Weights of a small transformer language model: attention and MLP in parallel.
Each number is 500 + 25 x the weight over its row's rms, rounded and kept within 0 to 999. Layers, rows and columns count from 0. Numbers have three digits each. The size before them is the row's rms in percent of the matrix's.

# layer 7 attention output (transposed), 256x256, rms 0.172, rows 70-95,102-141,160-172, columns 0-63
106:472515495477486498474527509499480475454478520466493517498475581509502501485501520521439493523482526495517498495443495481499522468476495508485516507521505470523470470490526500507513488548464569
098:500507532502529476536512532490522464468540519518521545505534499521502509507483472506530482487514491483469492484480491498480495499479495529509509501509522493525476481479458501501507465469465483
112:477482494465493508544453534489517479486486523498506501518511505527477484502495510510469515467526455499472495521526509504465486474544521520510485463524584518482490514517487474521445499541542550
104:525492508505501511474531490520535537495532488500497489503527445503505520471520505500457544499449490503480516499497468523491495506512485499517499474490538528484488486488497521479477501519482534
090:471497480532559489466534481500497469472498499518473477514490505513515496531519505476532484523503494440564526515474525526527530504508497527535529496552529481494510490494529516450487521514455512
105:506511499467458484469502431491527545499516501492505496513524472515498489497510509525482481544522505483505484485491477497481457576461489505479499485445508531520518462483472480516526523525504474
090:522537474507461459488501494493493465482469553507500510540554563527513459533494534507481504513516513513502516482502517528516513478522505504491500531503539516500511482519514456507508488535511500
097:458477494482473527523486493454483514440485519539491492499485531486521451475501496520459492535517538479511526487504465512480518510502477540476517508485498469471536542543473534484524477551541469
091:506515547516532519487473518500537480539510450515562500504461482486502504507482529506529464495515530531515515465489492508458487478533478474490499532539512516544525518482474499485497506496506511
118:483469476480485506537514497506544493496510503526538504529521493503478505497471521484476499488509483539502466486497480513459526511472512508469489499510506527461485435524483442545494548520491554
098:533524532486477480498499480520482483546504531503539515506527495548474474489507501484471471505488524458473463463499490495481491507463497503497496481513485552484482510511484486555505498547503507
092:467497524505500463535479472521524488475491477519506477531502541499497493461523490520508487490456497502490485537517514500505505483530475518473559467494526510515492495497499502474476537506533522
093:477499516470529510499468519493505497508471532521522538480499545493497500484492494505507505534523544477486533481485507509519454470531497489503500516490517505546483529529521538458474474477455496
109:486505507502528490513472498499492473502515514475470483498472545536526474541516510505476498526462508486515474471469523495553520489466471489524481496473475532526491481464548452449476474503491465
105:498515485511502479492472477511517464515503519500499473515564456487498478479504504457505483507491469452480487456541493497525469496485478502504499509520509530501536481497492495513495477490524435
095:457520533487525456471543510507480492499498471452510506533488503519521497498521536471458489462517509508463518522542490527545504560509538519476496484488529488531520480498475506484494509475464562
091:504462489507517554502540477511497552501517461531507489463506493465514508489510579510496507497503497480490459504460487512468531496528514502512517484519498433496495548527486515457519500488522469
097:482516525443495518518474460516454429486489502492512515502423506513555501477508508498497563517510548522499494492493526516551487505496489505513548509519467505527504511481554529525452500519515492
105:463487489492518470488517502497460509473487494496516506494495559551531521523468521479517529546515527488514490474469507515483512438525490547524482464522534458562488517505478512506508469491470497
101:501504497547478529514507486514541513490510496477467494510524513489478506534473479478496514507454490494498579537527581497508498477479552513501489498502498504469533468502495519535505480507546473
090:513511512514488545463467484514517523490506474501522533490479490515482498531493500489536524513491511510501501456512472515466482546472532470472470494519485498476485513494504510557508462494476509
101:505488484454505500484464507473520517525489540515495515506483480499546536544540486500519489495501522510497479504489523448523500563469477478488485491480460520541481515489461539502475529479466534
115:534508528505489479498469511507534503464486450529515469491455496466481533507509468522508457523511495473516523480494528478528498489523483522503494506517463461489489531498472538483515502459505469
099:486505446531524499499489512494494516521521436505488443537458508434482517530523469533472507513544491470480473502520485495506527520503516474481478500496470505480497499443494523533543518497525502
090:446482490477507521475474467544500531513510493451482492503511521462453473491515484478446526465470504476519482517503478462525490465490471517492541496494467546460478453463484499540470533541500505
104:532471475511467523485469491485490512485474464488527457488501478512522507503489521517467500512506493475519486508509539511503514557491503500480527496484476490447523498517536521520500557501500519
097:476485495524514550533480460573478534484493498472460468510522513501527482513495487504501562482493493520480543504501483511488505563514510471485509524533474484504500489466491508471469513491510532
091:488508516496495471476518482512513485495550509493512462504540447490519501537492541475488511493520473513485473510529535482451484472501468502492510519493520493492524532498570505518518501488487442
099:482458524479505484492490505489555547518463473487479518480519519472515487515491488528514531507505504474509483482514514477525461533468494502452483458527488451470546466502483520532508501494489530
088:501486550475526495494506501524478479508469485441528555547529452494478506465468491460505449487500467529518506486526535500476477502519475505434527521505528504495488507517518480539489473452480478
088:451503489463495459497514510492497518485497518503553502489494522474469501472445500518519529514507489490464430531499508506490503443547511497510508455501484491499446493539525509539503445497518471
084:467484516488482500505517494510498474548503504489497464524452481539474483510531474488452514463497451515479476485485489545569465453497525482525522480485486504484468510496529460522502487491529469
093:458486571495467478508550490492515491479517474473531469490507473532524533530471488502477489469491471503535489504519488463476469514454485482489519481526534475487470493493483480497506502492498512
090:496523523460508427492503474538470464435458485514506557516500526481480515503497487507499509556490484518499487494458488499504491519470543486482501468541555489506496485483463481477465521454447545
096:514527503477528507494563510481476533472478505468473468495482538498557476488538489499524499472455459528489540518529509467507472545461507492475499476485463480552476528524484506474499515485503520
093:498529495477492500511497508486441441493508518510447514480508499506496473482533529498502483500480488468486516504526486507525506475520507502515508541515438466551523447515514480530514474493483493
093:510486542504496489498464531466499544458510491524492560447508508520509479506474509494539504507527538474519508517506468520441516570519546526489498513498508530526484479515496519503527490483474513
099:510483460483522533524496531490482478495509555466535455480482510484490546525525508494477496465514521502539494467464519510482526447497486544539468529528508509510519510529499538501498543487476522
099:544527533481468510506493455482454485500496493464476521496472486453549498528472513512479466489516493483495498542506509512492456546500518497496528494463489460478514494500482514504478551456526518
102:475491491442490495493477514517478508468442538478507509528550519518519474490519511510477487464459534516511518498509486476498513528480503510484484537519500473503525457521512472540503508524508536
094:512506483536518479492532523510500558552521463452498482498513466506507520491521498521523499483491483520484521481489529513477501499490525510483499501474519489476503530487456464504434498448499498
092:516490516508527486532460544525486504498518469473545511497508489549451503497523489513426491505470490486529509511542519501500480478530496541531500531537527495456490468543554509514475510521508510
093:485501530515489452477491478514491512510495470476511530491476454489483491483487484475518470478490482558481538505537531510517481501489531510481475502470503514510497503517528483509516471493470505
100:491461489491533534490506526456485537468519477468471501504438483508483469501474511499525503487508514539464480505513535467500503472475495485496484460544500518493525488485471507480513516492482551
085:508501514459509515530487524482488501489544458519494515497479470487515478499501495519538490499496514462492536506513473463541491494526495499447531497540451503441495506504530533475479529513486560
096:475522506516491509512476527527478474562525488536508475521504456516523526502497507517492540452502478472537448482519462500543478474470456483513481520526535499461524548526451475497523489500497481
085:501484508513502523540506518539505503556451489493478497485475517509508479492491494487503481491486492513498526497516550505482505486510479529486502516543473548493525483525502549481498528481506466
102:458508567491473474510481524466457487465515516482484483478493511527509458486499536495532505451481505508501480527473484499495457527500515497525497505483514496490553500502480499497486498500499524
095:474511489548524508510517522492467480481531483527493474498515517514515511521471520524460529479483452497452507530539483504506481503508514494527535511502543506494505498510524476529514499483477508
097:480467458504503468475520466482508531498451552482508528478537561468502529476480510498498500504498503478499495499507512510491549530475467530490536513509520510519503492540453474459508453501478498
093:516494476513515497548504483450521473509506480497513494499525481512510474529520516496484525558492458521490481482497506502485526489507559502469494489481501481462527557456489512476488502498488516
092:513502502449483501512512465470523503519495495500540487504525520490479483440497456504464512491496512467538483492502518516463528510496515498456550487499513416505446494488550525439510511511496491
122:493494503469472509477500500512503475512533482517480498551510487488460520514537538475519531453509527478574502491460497507460456500526482482477498501506492503508495503530526472527528489489476512
118:478491519516508519539556488467568510522493488475495533565484519530499494507483500482478486500493534519512552517473502503492506515469505518498459529470499463458458456487474536498514468489515472
111:494473472517502505491498500466509502516500531504502535467523524518449452502467469515489512496489503486523528509525495523506485489488490526493497483496515459537542439472522581490506501497507472
104:499485431516445509463526476452478503482525486521539463510530494550522535483476489489499506487495520509466493458550525468543508542529505516505529563524478509460487534500494525498517508486497539
110:535519530474554478511504505530514519516533521525535522518473505508520507497534516492462506500494490531492535505543474533515485492507512524539483501496499501470517518458502472526471511494544513
108:513514497513486527532565503503572476548477458469476495465503458485502519532540507520499524438525481504508515503468495498473477495476490507473503447459510548494536506492474509466497482497500501
116:474454528478527508520489474505480556508489471445485485483474510497489471512508530480508495532502485463479490494488511528506453516497514504469499529508522471491490481527504494507466433497493479
113:461542467476515495516551531479524512513505499501511517498479463517463507482490482564489517521535469497478480522459469488460499500479566500512488489529501499515544500457502492503510451508470466
118:495507480525495485572499494484486499490479488524536528507532496540473519515493462505526523505485507462502478536485475508492489525499449504532506491496467448467507493457506495528510554445514508
118:475514504498512508496528527518539540507523528493494473523527502497493532492489527476525478502503510464473528484491497529472451505503550511565483483508475544509518476521534554485523431533524518
121:565513486528512459491505489498473470470518486525485465550529510507506503520472533538475471509508469478511496497521510476443515513468488505537461477498483514476520530548504520476509498512487510
114:549498544497524468493493523551541513508484508526546481493512460524514522553492494518492498474470473477535491496454497525498525498496565518540460537524517495478483489486501542510523483514512513
113:510500513500492526499552466486511491468532519468480539489450513496526538495471524454561508484521485496487480582478499491471480485530486483486502501484509492489485510506472488446496518470492524
126:549476492480520494491493496453489495535476545461502479499471484498479493499477515553544432482502511447505504470475471492493522513504510481512490510541536495470520501471491524516490478504471545
102:526512519486509503561514477513497506500486513482487495489470495513515494503491496527498492486472461489451451512510486529551523484511497501515537463515503526471479494503450471489495522451522480
095:484494502512494494467494466523445512463537523507466444458487471485501467501525482504496498504516486477501477507525505512506508497487489497502517458531487497489540525492530489454475562524507501
101:535525502451527503470505468501492478498522486486503483502481485481539513510538505486493467502509505520494493480446480455495520466479525467511496485490479540463487531487479455525477535499475497
096:492522548512518481524503557535525501511466489484475512490496486489506490500534502510485505507489528546526502539507479478522473450443471477485483466507483425534517489518500506468512487492505487
107:444468475501462499472536499494512493460486513516497491444494511509499505503493519482512482515529508495508496474479506504493550510471511501492472507495505511500488471537457519514472520503454515
101:536494499478502466439481507492483507522516549533559492516538522507482508440468510493531528534488504499478492489524474505478512495483511530522499510549487496500461487475474454472520499495519513
098:533503487538471477487530557532507446507487536537502540517507526480496494498479497475542493455501496526539498544530484496488487442511543508528529479499512502538493528497494459516494572483504540
103:560452540496508461491464469521462470472520512502504464529463523521540518535509499438459495496456534476488467488554527505498453477503455522493483476482467528457478516548533502497469530529546519
107:511521522482499522515461513541503492522499512492493470502503481477512504513540515472481495496482489553538525502476547487520460484518551478504470516518493506534470523510475530469495477518486429
109:504507498519483485505474502478474481493498479522512505488447503524476483560494491552480544499459461507523466519473517439543490512493478503442509510473538472502468505495506502495530555484461469
103:483500519456515541475520511517525523561521496498548525439463489503480510464518470470548505494492496467494507514506457507550474512529487458479513509527509472498501503499481469549485494478486477
103:478514464506484555507464532490537502503496491520453477527513524444498520478518500497525466505546509524463491518538526442473467549477462505486515504465495529529535478492522436501464504466493479
099:523510504514525491502473551515492525536457430500512503508552471508493489484509493532478486480481480494504554456507489494495542531546550485483521490487484469520471471487545529556523484481475501
# layer 7 attention value, 128x256, rms 0.153, rows 39-77, columns 0-63
095:526527466515442503497522522516504501503516488497472509466499527510524498488460496484499470540504511516523505473485524470542497503492555443508491518490514537481504488536452494513479510512506508
113:478507487504555505481506487511469506475505512498491508558521509489445525511568513468489446483496518520497459549499523563506530530521492505546481529447524521545508461518533507529529495462495528
093:506480475479444505540528505530500504520470514502471534478490536473525560516514536546498487532515505512530499509480517437501487460505507494499479532464463524499480495489507482465480558502527513
092:559513494537465506533482489504529503522502505518505532502508512510529501468511501515476481502468507531519516472481522475487503538508501448468494528512476493479480543502471525519497490489503541
098:487528489500470513484503525556491484476515490505530532490473501489503551510470557468543516533495494483511498480511551500472525517510489526518485452511521475539483490480505511471513521508422490
088:502439483488462509489525536526477494496468498501512527488484502458475478492484552457521545502467491485475514493475510509480542514519510484524537496483495546483500524489514506465523498479481501
092:493504491500550587474473455488494504529507523522518468494452487535484538491469506513529494463509494476487498520519507489476521492459450496535510502496513504545497470509529511495526505495505484
092:522469510498484543492468502479524507504508489519549470512500541497468507470492522484535509510538491454503499480521464474498486488495515480515499521519521474461475458464495508489513515544502485
106:492509549469483536474518487537514522484479483458521527510456520499518478501495496458536477516513496515472519524478505467498526509512476505504514477517588546468516526489476508492481500526504494
098:491508440479521472471534493501500473512498511463535468500457512503521563508473514459495489502506481512504515448494554454543483454498516520511541474490488468497483486494482480483496489520544507
094:482483502552532505497494484519474512489439460541480528545524465495530474507545483506469501517448503495510498520542504521490486528473527474533494477462523504543514518525515497515467517482509511
097:532491458499527485508478500518506527518541465491474472466527501532456539477541486520494537525469508485541477520490479538544532478481491515492485514556412519540539472523540493498497465489495472
101:460486495539514547546493483493485523508518481504492495480460486494490499477492495491495519515531494506466503475528524556461493515549484501510513507498500497546511554530522562498513471492474503
106:463472489517483503508560507548477508470461499540523487492453545456443489498521534479497520490504520472505488494471545489496423492495528538484474491482500520539472486466492504540537481479482513
090:476501476521485513493578538477526477504507530472460486467525513498556493513559486488505511500463501528518558516507481501484473535497486469533492492469479501486525524521494497470471532504493437
096:564482490537532494547487517487514457512522511537512512484488493464493545515482491508508509519477450512550530509452471462512452482463492463480506481476490476470504491501470502468481487498518463
099:498532520534505509513495506520506501527514540547479501485539534519498496471531462488506477487520468472536498469503501545470541505484499532493470525512575487503481537531496520514480469490503497
097:517492482467472491434481502488526499522493520471501462518515527558523491478483516469489478524518463493528503479515506504491498527475533476525485495495487570529501514486497532481503481469553484
097:495476508515515462485536496524507480488508497502513506535451543481495463472480504513492502501480516523463472458514513497476464560550532528480523473498497501495458469456534505530511508506499490
091:470550519492500446490525532496476500512535527433569483472458501518493547495525500502516481524489485515512503505524438481501480472477494522518506478483518491505533508458500464479506472507514500
099:508529499554520504507509501497529524508532475476500480558524523513507503509498460505446522499530473513520529461500524533481518462496518509465506492527451490494516521491510492468541489501498517
114:493503501492500537533462474512475487499487484499494492460504455490494499468473474514508519475475541482520506495539462478453503519455526458499504518494490496491513499552513510515498488512528502
100:477544491468513548480487501485465482480504488500506498528461499484487481528468480499518517536487521522487483512490537481534475512494476514518500515483520489489512519502486502536492506510506462
096:504531508504475493459488522499515501498502512541478507529496466502525519483521512516473496496506504510469476546536518531503482543495500529522482500516482460545483490515520527522525528498526460
099:513526517498503581529463495545534473492485529481461529503477468493495474530476482518517510479500490490509491516511452500486435500475476479495500529490516492519515501448521471525530492520528515
117:529487508561514518461502525468517528488517499520539509469492530522489481477551477460530534526485479517472516495524509451501491488535521532528509521471508493458539462539509557510500499565523508
110:522480478447504544519465499539493512517487510514489496465478451502511510438495520503502489525524498481545517485497519488511488508562534495537525512501502487464511530479492496499511480469503519
111:447525441505467497529483497520522478513507481522492500497527512473465513493502525520491474485454461488497500520539476515519548529487510493552539458483509504480492508535482475469454485524532491
101:515494521460497494526510473473503514461513487456506507520461500472453485555515496474523519553558511484509514513501459505442551523519518560522557492487504551506478505491507486495506524519490509
111:528507466453519526518486478472465545532494519504485487463554483468473513471461467498519520504460537528490471468431526513506493506478473478482511513492549462522512496487503470494540464477493510
109:490517529526516497530498514490505493486530502539468538450483492507526533552524465479460455465497504478505473535528523494512502522513519513465483513489493487499504500523557541536483543492498482
113:499536499469478486498524504485511470482510544520507513482526515543490541498479476505458481535510505486508524478481512489480508504478484500510529461542481553486522487528521532507514492496508498
113:519503518497474518492465509486473465510498544489469514478507538483502472531539495552519478464546487480498533504498516504541538457525560535488509533482511485507483465500529471497557487500527516
116:506485453481483495483499488470516497500513503470487523486484516489521480480457543537533477523489512511481482496502524501506499520486492504472535496492558557463515508502488520452524508482485506
119:493510479475566507510477458489485444526485508499457470519512479492562507448493449491486495520525502504500495489499488541488501498519480495530486494532483459503496522521507451501473498563522476
116:487560485483502512529471473508506563455519478540452538527530499477503520495493503507472501528498523555503496541508537535509507497526497536476527505502503543545449523480497487507506535506524540
110:491470517490501547519499501449486520491490527495509475516487495491490419458536473483470523509498508529527466497509482535516481456508508508481459500541482506509457505512488535491550522529512458
113:475553490467518459538534502499468493528522528516491482466512509483473484540473493490506477505488480520492517478479517527517472538455477534508491499508492552483528537532519537514507505516472465
113:489517474495506453526510488497449538491525497483478527503477451504469531497495492486498495493501508480474530513488499523484516467475508488522507535498508496452494475535519495541492504521527519
# layer 7 attention query, 256x256, rms 0.101, rows 128-191, columns 0-63
025:484513466491501545504505487482503527542473475505520500475528515496520529471510441462501526481533489503479520451542509486493483496516455513511518476484508494475478503475526506484549547490524487
024:511518490579459506540504492517497469475512451466428485501510496508429541493455536480499509518475488476500524503501488527494548470497503511501549489533509464492504518496547492462470520481504492
021:517517506470534479468538501573496471509477484487535473572482494509501478479534549492510504517487508478523527486522524496526468499504505509496482480476479524474493529481494521482495476520498452
034:503561507529482495547495492532515488466528532484447522502486499495517506512513576491501557493489519519511499553480507519502533482467521513492527520535529457529495468502523483515485482493457526
038:494510511542527469537469490556503466478524518476465546505477525528502512487497536476487531498480457534487496468477492503465539444460524507486529459502531478506500461493505456461475471493466538
026:460458456567472542489500489452520495506514475496528525495489516520502560472533418529501474501512494511480501465529461454525532474541519492531478495527505524506522476504505542526468493469483468
046:471465497489517514486499499446487522551483451493513459518525504450503508490560481502511448501505511504534465502515518467510458542520481502529456491485475515539492522478478528530500484477524471
039:500501508556494485511492502537499495441517519514478527500514515500500496490479559486502566473469505521513507527487478539441518469478526498515507466522525468511493468531517469462500467502515545
052:490535524446554519498524529509496500506459458488512499484496459487513480523513477522502499536520538485492491501485529475525478522521492449492508532453481513493492536482502528537499549467514464
036:512498486518496533442507521494492501555530503521460511480507485494497498512498490489545460477506506504487505498517494467492517540469466493514503496453470536513513524476507491502503463472520445
038:479503474474504502510502519524498578538464477476501511536485480514456470526523488505512482499497478469517518498494530508456474563486489533454506467529522507478539495501521499488467519515474481
062:511430489491488509469503504458475538548513471506517480503533479498489470545512439518522422477492525495521434481506493476520469554513488501483434522472495544488481530535483509541529492487505479
073:465521483492523497473496486539524501455541527482505523478482502498498476496498515496469572516538486493496493517458491531460545461490523494488502490508518465449475496529526469494505504519550500
058:518492511452541516515500487506485477524501473472531525507466483507523488485498483510516454505500506511508530491475518489493480539534503456533546514453475505518511518469505533519468549482477478
119:514490515452501516505491507474466513549463449509501494522504476473517492515521463533534430485502533473522507486511515472529470563532489507503481507468469549508478557494479541524496500482510463
058:532476463494467511483486533499460449505535499474474483466495505523483510494503531494479528520461504490521468505500486552489515459470500543510478520504504461468503504511515457509516492480467525
115:491504523501519530539494495465477524519470464501508510534494494516522511491522468521520455481500514484531481482506521466505441528519472503528469497485470552532508534490506514493523500501506450
080:513446498484493473485539528498482523532504486489468515487518545517506497527485482495503457492498525436511468513479484462505486499492469507524501488485524503523454537512442496529529486477495477
119:509482479509489484509489490493517488517504492495476518488506506498481495504530534509474452482489547504492505521471503514484520521516495509503488507515513499516486421502518454459525524495429516
108:542496467490526470529469508485474499508462486514488515527528506459495506489506489482522456462525529515514538526502524474500511520546507509497499484468488545471519493479498511503537511505474456
125:444503466512517514459465507494455524474511521515518461497454516497497470521533509505464547511477543518501557509504512518536538524485513498569493496493517502507533486494509489509470483562481501
119:495523468480511459477482508561494555450421492486480499488505486521528501516436490490481478518528513499495508505522512480477529537496494468542499513532533470471553520512483512530512463537515496
118:537475476567492530471532484464492502472513476502472525465501505562483469473513488478538503470455516463507542526469507495511494560513491536506477552509520513479556468457504514492496508502457522
132:457473533490480472524543517422512494508534502515552497525487497477497519498543469492470485516515488512525517424526507489493492496494513514445473478497482539503505516488502512495530481535530459
132:522437464499487468517475505472519491469517542504499575532463513541509533473543491518503497500503507538513525526477528501541525480478515519473511505528469479495517477495531518479465470511488495
134:522523473503496506485491488525506530476530488462521481536501474498483505484513478545543494494507502486499519492506492488537508463523512478495501549527513514525541462501468476461522467512520490
132:526495521497457468496477550491499531520489474525499504452499493516503514477477476548555534498497549509520490519479526498503509480451549511474521489522505474517508473486529528452519527520492485
123:472518507526523522490526531536541506503500488512478457513470474482489472490494516496504471499521506480488465488532541509482472507502471557500479518509441463482490489462473521524473549540518517
127:536468510518452491537506552555508523427547518503505519509478511490488470532534526520498504516529464460514519515515471497514487503537532505482522514496543497477465480488494457507498520503439547
117:480545482485523462497480484479515501573528544499455529532496511535503502508520502490510499492514519495522480505495557501480499490499447506479511465475450530496535546480482537456475496542492494
120:528490481515520497464501486540474453501491574521456479510488495525539536520523502488523528507454509511495485504468509502494477512469544511521485520492500485525526508457505518483507504459491496
124:453478475507487470467517469484491515441492514511501513523487515482483474483542517486516505500502485505514499516504488520514535512472522483489510536476478501484490489475521491515518514524527515
056:496531522522529500489495502475456473514533476516475449501501500484468498541448543529524509517501507505503534526508527519510503508515488486522452507516529541538497484509472507483472480497483461
049:505524500456504503474487569542503493496500529532545480522501475490476538508462517480490505515504504542477496497493480516471438475536514520478475473439521530505526496481509461503490486531517526
060:525483508518495472530502472500513536550503438503490530494469476521522486461495533518528485500494485460485456492505509555516501492513508519499525471513439487527490480479526487502532508505490533
054:518538533518477489503486508491497508522539489520502589505521501494497505517491517534485497457478501441460512484481506559495525461468465484523545515509520487488550502515537512489489444509520476
062:536505543514466485500507499508495526508497511510517489503487528497498485475458524506530523475476509510516513527490504553510466468479493505514509516501483514489469500521500539487501505473465505
049:468470516502525501488462489521555517494488517499476509536526467471460494506460523510508527463467527466514473453509507493493472583482495500508500505467478458455506541545458466538505517506526484
082:473518467475537502524470532471482483514509506508516476501519521495483512530468457488502457468492518529511508481495502518454466517560474497505431505508519538521512520495464504504521500494511487
060:488528499509529507530530509489495555510492490513507498520503507544526520491526525541517495453480484520478498517526541539533490469504484453491469510564466491531530468449479468483521489501501503
079:438461493482495522501481505492454449518508533520478474532554481474477450532520481471486461506521523562508499492531510484478455508508546524508470465441534526543502518525520506506457533508526492
078:459503452474500510518501475522478522513487485520512523505475496477537506484531491433478535506499507456479483499501495483452504562507527508515476485500495455516498482508567513468489541505540516
082:542499487524502481509486517470507568506470490466518543490453496504471492526517478535522510473471474462477500517491480555515463537516510481526458526532490507494544473480525518500510486501471508
095:501486531483507484504517535468487471523493466495524456530535473449491508515480460505535469470498511497504517492535535446504466499551514492507432505512498533524491529477426537518488504506451485
074:449488499514495494529526481512507500463506506518508488537513489489557527507456507473532515541515518491523553477510517465449502483527545530517530479520523433490523516531507490479465472505468473
089:449511471477507523492455483507496508520514494480517556501489514494477502542505513501492475533521556459527517521471488515498491548508494531544519513459502506482488550483538514519509504488503496
118:480483485440530517493467492508459492548495468477488482504534506465505480524564440524523436478509528482502461465490507470530466547524515489515441488446519524525527562475477532540516505525524471
111:480482476488530523476516497478494477495487533467517525476490488502504463511523476478474519509518507495464460544470474539507515508492500520513512519446501481480476534488561512499538525513566522
107:493536519496537534520497523498494490530508495504496508496494513519505546495490469553486514492470499486513476490484468454542480495509480481512428458465454495557520476485491522505502502508492464
118:545486544487505471531483546486487473532483494491504496490499483516493507543499504515530466490448483504488474487502480475536471516558533496498463524498544547549512500512477506533499488491466475
126:491490499524518496525477512547504496498546501485464518518495521481509479513533540481458498492460552504499498511511484494487497517493473520508502519490538491527482433466523454473503540522482541
108:570491460472493453498492505463495528494470517509495535511491511485496507503483514503489467501527543523519547557472504466519521544517547524508489512461516488470548457509529474460490518518510479
133:450503466499509505471485489515451476510517554504514479494458535475506465505487494505509547499471510515529536496491547495568551481465500519532546469475502525485525462468510503503481521560447491
119:495516458478479494482468516563505557454433478493523504511509476507530492518465485507492458496507506548514484481526507480480508502486504500551508485539533483488543524472480529523527480534519483
116:556471485546522521475513481497516495495494465517477500478482491524479499484534489491537484437428465480495526501503514482507477546544501507503476526505515532482559508464486512479500519498446474
128:474478525509496472542527497446501518511561509517559499508490491490498489499527522487476479523519481505505509456514477514503493498528518488508458463501502537507499510497490507487519495529532451
126:494463535541477511508490471461518514469517520495482529523466537502515488454516495516516505513480483496487511493477551492509540502476479507506537530551452493472505485479535503480476459537485489
118:535528484513506488488508486535485534474521524463500510526479463471482536483524489535532497496511523472497511524502496497521508468523491481473525556513536513519514467527498487492515486508504504
119:509511518500467464489484557532498553510479455549525501486484496492496526467467474551531535502507541517506501526477491494503528480474535522464543494518510486509495502520514527452501519516507486
117:492507497496501513474535530523533492492493484522496520495496504505479458497493504525493477521528497489513474527518476512545521519510488568502499508489487479474488516535500506520460523509494561
120:523438474505447480551517526553530529444511502472519538496515514496468479516497501524495502473560462439496509505504485524504498482532513511493489524476549495506459502519504512494523533503438531
119:487514479481564477518466520454518524572536520515476522531499506529516532543535455481513492505502528499535496486529520492490489495496444485501489458465450499536519542477490542464473494493502497
126:516472488500531505479497476534467428478498564504442519494476508486520506511518489509534540499463495508486501495469541512499498479473526525524510515483512503473511487466495537461498527479447484
117:456524492521525510477512493534500471449489527529514525534476516484484491488486499507517518515496497497528484489526503508504524506475523483485524519480486516503478505465534477515479498515567503
# layer 7 attention key, 128x256, rms 0.0936, rows 64-95, columns 0-63
024:524516509502497519508499465509485496456530516522546464486495489517464483467454534544529509517526489499458509537496502495484464520489530513497529478491486520511495480495478500520528505500489553
025:489497494507544433481463510562457498501502497520505491514496544509499537506479458496480513514485521498501514504481483499500459466513511458509496473542538545499488518514476470562467515489472496
026:558558535484463532504458501477448499504507513490518463469502505513558516499547466485539511528537503516479503481554519508468495506470499490483491507522530493492499436484510489500480480550498500
028:590495485532496485512519487510521497468488492535475536480514498528440498481496455491490522512482472473502488488531520522493508486518475536495547556510451510478517451479540480480448520526558483
031:517450470530460503498497493489551497503458518502496543498497502514462536502502497509528547490467454499469510483508478458528553497506491498506463537517517502482498475428474519530519472518495504
031:497505485506479499489491502473503518513492487538529494462503540512462496495517543478492492490474517522523519553495505541506511531477514555459510458494455474524457508494519485507503503470480549
035:550565524478536463519495488544480469485545490490448503550451482495519450527458489474535504482495512506497466513487486509498496502490502509538460510517530465523515496502462496485507503524512503
031:489485464518534481510495463501497504531499505473505533498486493514492516505499489495472530527492489458493505473494518493497498464542491494518476529501506529460513513457501513523516489483468479
044:509482507482507487553498512541495527541497490508474454547480519529506507516506486475486527436542501521494466530490497493557500483513478490498483479521480540464499494492477490514482458486465489
047:499514470504511509528504530519540507503503459503507481505503458477533500458506504508524521523514473538463461516539489499526509465524496524506581547527525509509488447469507501532521546481526460
042:538527525492524528498490467477501489488538543470506527463486521488505480488502552517505478507486485494451525538480444502468461486474524495497520488471510477514517505507556470500518529536523542
058:522488475450520483536494530529470508570461517499426518503442511506525566547545513480467524481517494536526525473505509503523493531547534429490456534535530481491538518445521472516511491536506497
052:472504505565474478493529521532529502462521494532484460495547488497447481474492474513506492512496514464496525507519502510504560496486450544499498497502496468490525449552471491477509495475528473
061:460513513516494551497473481489552476473540500496524493560483424465519498494465479532520535522514525543518471525503480476498486448457495519499506526532513496456496485495496546510479509490531449
066:512512469501509517547456515477525531510504513487427487548471438469571550517483518511535515517486489556529485499498522457525478495509536469516532516551534515488538514462500550521446532468516459
073:485481497514459485496536506512476465489505506482567458509495462483554506501469486493532524555499547524530523511498518521472518512467517528494499534527491457513496481518500548475487497500548481
083:464473477448537522526424473500522505531484526516500496470476509491518506501497438501527495456459510472525482501523510456544477479496508443510480469475484547508514477446545495488507511490464503
074:536506499471482443516471511519472489464504490486433525477509504516520517525474512498496487518486476460532501484450511516545501459520515441545517460483495483507516535513543514479482480483461479
113:489530496473493488444494514518533493499514474476509481516487511501521493495501523490504478519483514493497480484527522514505497491484441527507477526519471494483482437516498505489503500517470531
109:515526515532469476540489527516484503492502446523509501514507535479512519496556482498488455473492517552517537488526476507466470543530458496514499520523514502497527480472494459449496554521482474
123:449477516513495478504463465522465503502504552511507488509489513484486452501550486503507533500541539513515526487455538528548527491465529483518524486484440537492484472497479475525495504523482505
122:460485492520475490513491458526502501453460488494481509515489547510548514532471470516488496521513518507512533482536485492498510527494544534530512548514512501505555497481498507498534518568493459
126:497507513551480526498493498480508470500489459548502513490519431500497521472518454512523509510469479463471555481511483523494507513498505546463500506444519540520485529487511484469484489471457488
147:499518490517515491518516507491502493496502497520514518514466466544503533436505471520485468520512518511523445525472512487495483534495504479540509493522490463504490478465490516525487503493481496
158:516466516527499527470514498443475491457547544520485494477514524517491474487526511462488527470479484501516559480514531520542526473506473530478477486476498516509468526506539446456468506503483487
133:497525502494477455477534526500522508480531491500500511505462494477485501505513462531518510462561462506502534499495510453525490534512473475493540493498521492502491515514520518518504528502463496
140:522506523519486471536529524539493523542474446532530521475500498527506512496478478529498509512516515502546485547499544518515492503501492487499542509553500447510498487486495524480524512517524493
155:502473504497527533518505519500559513529492475498478502534469473539533520511521469506539505493494505510544445517509506492524500532526484499531481486541501469490507506457494528474500511522475545
128:508482513492492505554512557515532515460516544525512507523534443499508485505507513513468495491552442518512515486508501511519483539518492509519498498509531486493510484516483509472507532462503497
123:509515530472531505504514501453519488550508528490501497545505484509524510532531478494505500560480533478535469490543529464458487496499489498497520510506494483518471483437510532501459496529476459
131:509481503501479505494516508538487485514523508514527510496557508552529489532473516435518536464480465486485553548485520505517520493505511495533512514477477532493507513513522496458503493514467491
129:456502492510547451518492502525461510497509552499485518489459486480499498454493466497509488541522488508509471517520515482510493541465516517473497529523491482521494507502440492496512529532521539